config.toml
n_layer = 9
d_model = 160
n_head = 5
n_kv_head = 1
head_dim = 32
d_mlp = 512
vocab_size = 4096
activation = "swiglu"
norm = "rmsnorm"
norm_place = "pre"
norm_eps = 1e-05
positions = "rope"
rope_base = 10000.0
rope_fraction = 1.0
qk_norm = false
attn_scale = 0.177
bias = "none"
tie_embeddings = false
parallel_block = true
init = "normal"
init_std_qkv = 0.0515
init_std_o = 0.0
init_std_up = 0.0515
init_std_down = 0.0
optimizer = "soap_variant"
lr = 0.00337
beta1 = 0.95
beta2 = 0.99
weight_decay = 0.053
lr_head = 0.00714
grad_clip = 1.0
warmup_steps = 200
schedule = "wsd"
decay_fraction = 1.0
decay_shape = "pow"
final_lr_fraction = 0.1
batch_tokens = 16384
seq_len = 1024
doc_mask = true
train_tokens = 133800000
steps = 8167
dataset = "wikipedia_en"
Each number is 50 + 12 x the weight over its row's rms, rounded and kept within 0 to 99. Layers, rows and columns count from 0. The size before them is the row's rms in percent of the matrix's.

# layer 2 MLP gate, 512x160, rms 0.138, rows 217-222, columns 80-159
094:24 51 60 48 35 58 39 49 69 54 49 42 62 55 28 43 41 49 71 13 74 43 43 46 29 58 55 36 60 50 35 27 65 47 68 37 61 28 51 69 41 48 39 53 22 48 40 74 50 49 64 55 51 50 58 52 60 54 42 34 39 44 62 42 43 61 45 51 47 63 46 46 45 55 54 48 45 63 68 30
087:50 52 52 47 58 43 62 65 38 58 66 25 59 75 58 50 57 50 56 42 39 52 58 47 58 48 53 53 63 49 35 45 85 32 55 68 60 62 56 55 64 58 24 60 57 51 52 51 66 43 82 49 66 32 57 49 48 45 44 48 43 36 44 52 48 40 46 59 47 44 57 70 40 65 58 50 63 49 70 51
107:40 80 20 53 79 84 69 45 56 57 52 52 50 72 59 43 59 49 62 44 43 52 46 46 50 58 56 61 48 50 35 36 58 36 59 43 48 58 54 71 34 62 57 43 63 62 63 62 44 68 74 35 63 63 51 48 55 63 52 61 45 65 51 38 61 46 58 58 61 25 28 49 57 58 45 31 44 35 74 54
120:67 69 32 75 72 54 63 51 39 56 36 49 61 56 46 49 48 46 33 44 64 46 36 53 66 60 52 51 41 43 44 43 48 39 35 72 56 32 43 48 49 46 66 39 47 37 46 28 43 51 52 24 54 45 50 37 63 27 50 73 45 44 51 55 49 47 50 31 60 47 25 72 40 51 46 54 67 51 36 42
100:66 55 40 54 41 55 48 39 61 51 61 51 73 75 46 62 62 49 31 56 71 19 42 57 56 56 46 48 62 50 25 30 55 56 52 79 47 47 49 43 38 66 48 29 30 36 57 41 58 50 10 40 43 70 45 53 38 49 52 37 67 56 38 50 56 61 35 49 58 65 50 39 43 57 62 49 58 36 64 40
086:48 68 39 43 56 47 52 71 49 38 51 66 44 65 40 56 40 43 65 50 46 58 71 49 53 39 37 45 59 38 50 54 54 57 37 44 34 59 46 55 63 53 50 38 51 66 40 52 67 48 69 53 23 52 67 50 51 40 28 26 35 47 51 45 28 34 42 65 41 52 45 38 62 39 40 36 66 59 39 46
# layer 2 MLP up, 512x160, rms 0.129, rows 217-222, columns 80-159
097:54 48 44 67 53 34 34 37 30 34 48 50 55 49 56 84 42 64 42 67 50 41 53 57 65 36 49 52 59 61 54 62 42 54 42 43 47 46 56 51 38 45 44 58 85 45 51 33 36 57 47 47 76 51 45 43 63 75 51 59 58 30 35 51 39 58 58 45 64 49 53 38 50 52 43 70 58 53 29 63
083:46 56 74 57 35 38 65 39 63 39 55 50 41 35 57 61 34 60 29 53 50 46 60 40 53 45 34 48 50 32 49 63 26 59 35 56 39 46 45 49 62 38 60 35 59 52 33 46 51 92 23 51 52 46 46 29 44 53 62 40 58 48 57 51 51 59 63 48 53 73 23 23 54 23 36 67 48 48 42 43
116:49 58 55 51 70 38 37 71 60 31 37 54 27 44 36 40 57 78 45 44 46 54 62 46 41 35 40 49 45 68 24 53 55 73 65 34 54 60 50 66 60 63 51 43 33 30 52 68 47 30 44 42 35 42 45 44 56 28 51 63 51 29 48 36 42 54 72 53 48 49 40 60 52 39 60 41 46 50 28 47
107:53 72 45 53 71 48 39 53 35 46 46 83 53 28 51 59 48 62 54 63 50 41 71 64 61 19 49 55 49 68 49 34 48 37 69 47 60 55 59 60 58 46 55 33 45 49 61 23 54 32 65 55 51 47 62 49 48 55 37 81 36 72 65 41 64 40 48 60 22 66 26 51 55 60 57 58 49 52 52 48
097:41 59 42 71 49 39 63 39 51 34 66 28 48 50 66 49 50 22 53 48 70 37 60 45 52 42 43 56 53 61 31 40 71 55 52 56 52 39 40 31 43 29 46 44 55 31 41 48 33 50 61 50 78 69 80 49 79 45 41 64 44 51 54 57 43 40 51 63 51 32 45 56 26 41 63 51 44 32 46 54
088:61 48 55 54 54 40 51 47 28 40 56 61 61 63 54 31 86 54 62 42 78 49 50 53 58 45 80 48 61 47 41 76 45 53 48 63 31 29 51 57 43 32 39 58 58 59 44 58 33 56 55 46 52 42 38 45 31 23 48 75 61 49 55 51 45 51 36 45 48 46 17 40 50 64 13 41 57 47 31 41
# layer 2 MLP down (transposed), 512x160, rms 0.115, rows 217-221, columns 80-159
099:45 42 47 48 54 65 59 45 49 55 57 68 42 78 44 37 53 45 49 50 73 38 28 40 36 50 56 44 44 56 71 41 81 30 58 39 60 50 40 21 54 51 52 40 36 66 34 52 63 64 43 42 43 58 54 49 38 48 59 38 54 72 66 50 45 56 32 30 47 40 40 58 41 62 42 28 59 49 59 58
090:57 58 38 69 66 60 41 37 55 62 39 74 53 38 60 53 48 65 52 41 61 50 64 61 38 52 74 44 43 42 55 42 47 73 57 39 52 29 41 49 72 45 80 58 48 54 59 33 39 59 12 16 54 58 37 43 52 54 43 28 25 37 52 42 70 65 53 72 66 46 57 43 42 56 39 39 54 46 43 57
106:33 51 48 68 46 49 53 49 56 44 47 55 77 35 54 45 57 32 44 34 55 51 51 59 52 47 55 44 55 41 74 32 50 41 51 69 43 43 48 35 45 43 61 46 56 58 26 49 42 64 63 62 72 53 30 43 28 68 62 33 57 71 56 68 44 50 61 76 61 46 58 47 65 58 39 47 54 45 51 73
106:39 43 37 44 44 65 57 35 42 63 41 46 50 43 57 44 59 52 48 64 65 46 15 49 60 53 54 44 41 63 61 55 38 36 30 53 42 37 57 61 52 39 79 31 56 35 48 61 67 57 55 34 38 42 52 43 47 38 55 66 65 46 36 32 54 45 49 29 44 43 40 34 38 56 42 60 37 40 34 53
093:93 47 32 45 52 51 28 43 64 71 62 55 64 64 44 39 68 77 42 54 53 49 63 24 56 48 67 49 51 48 62 26 62 66 57 39 34 75 35 42 28 56 50 47 38 62 44 54 66 40 33 47 45 58 25 45 43 37 44 52 60 49 63 57 51 47 43 59 46 47 35 63 55 42 44 32 43 76 53 57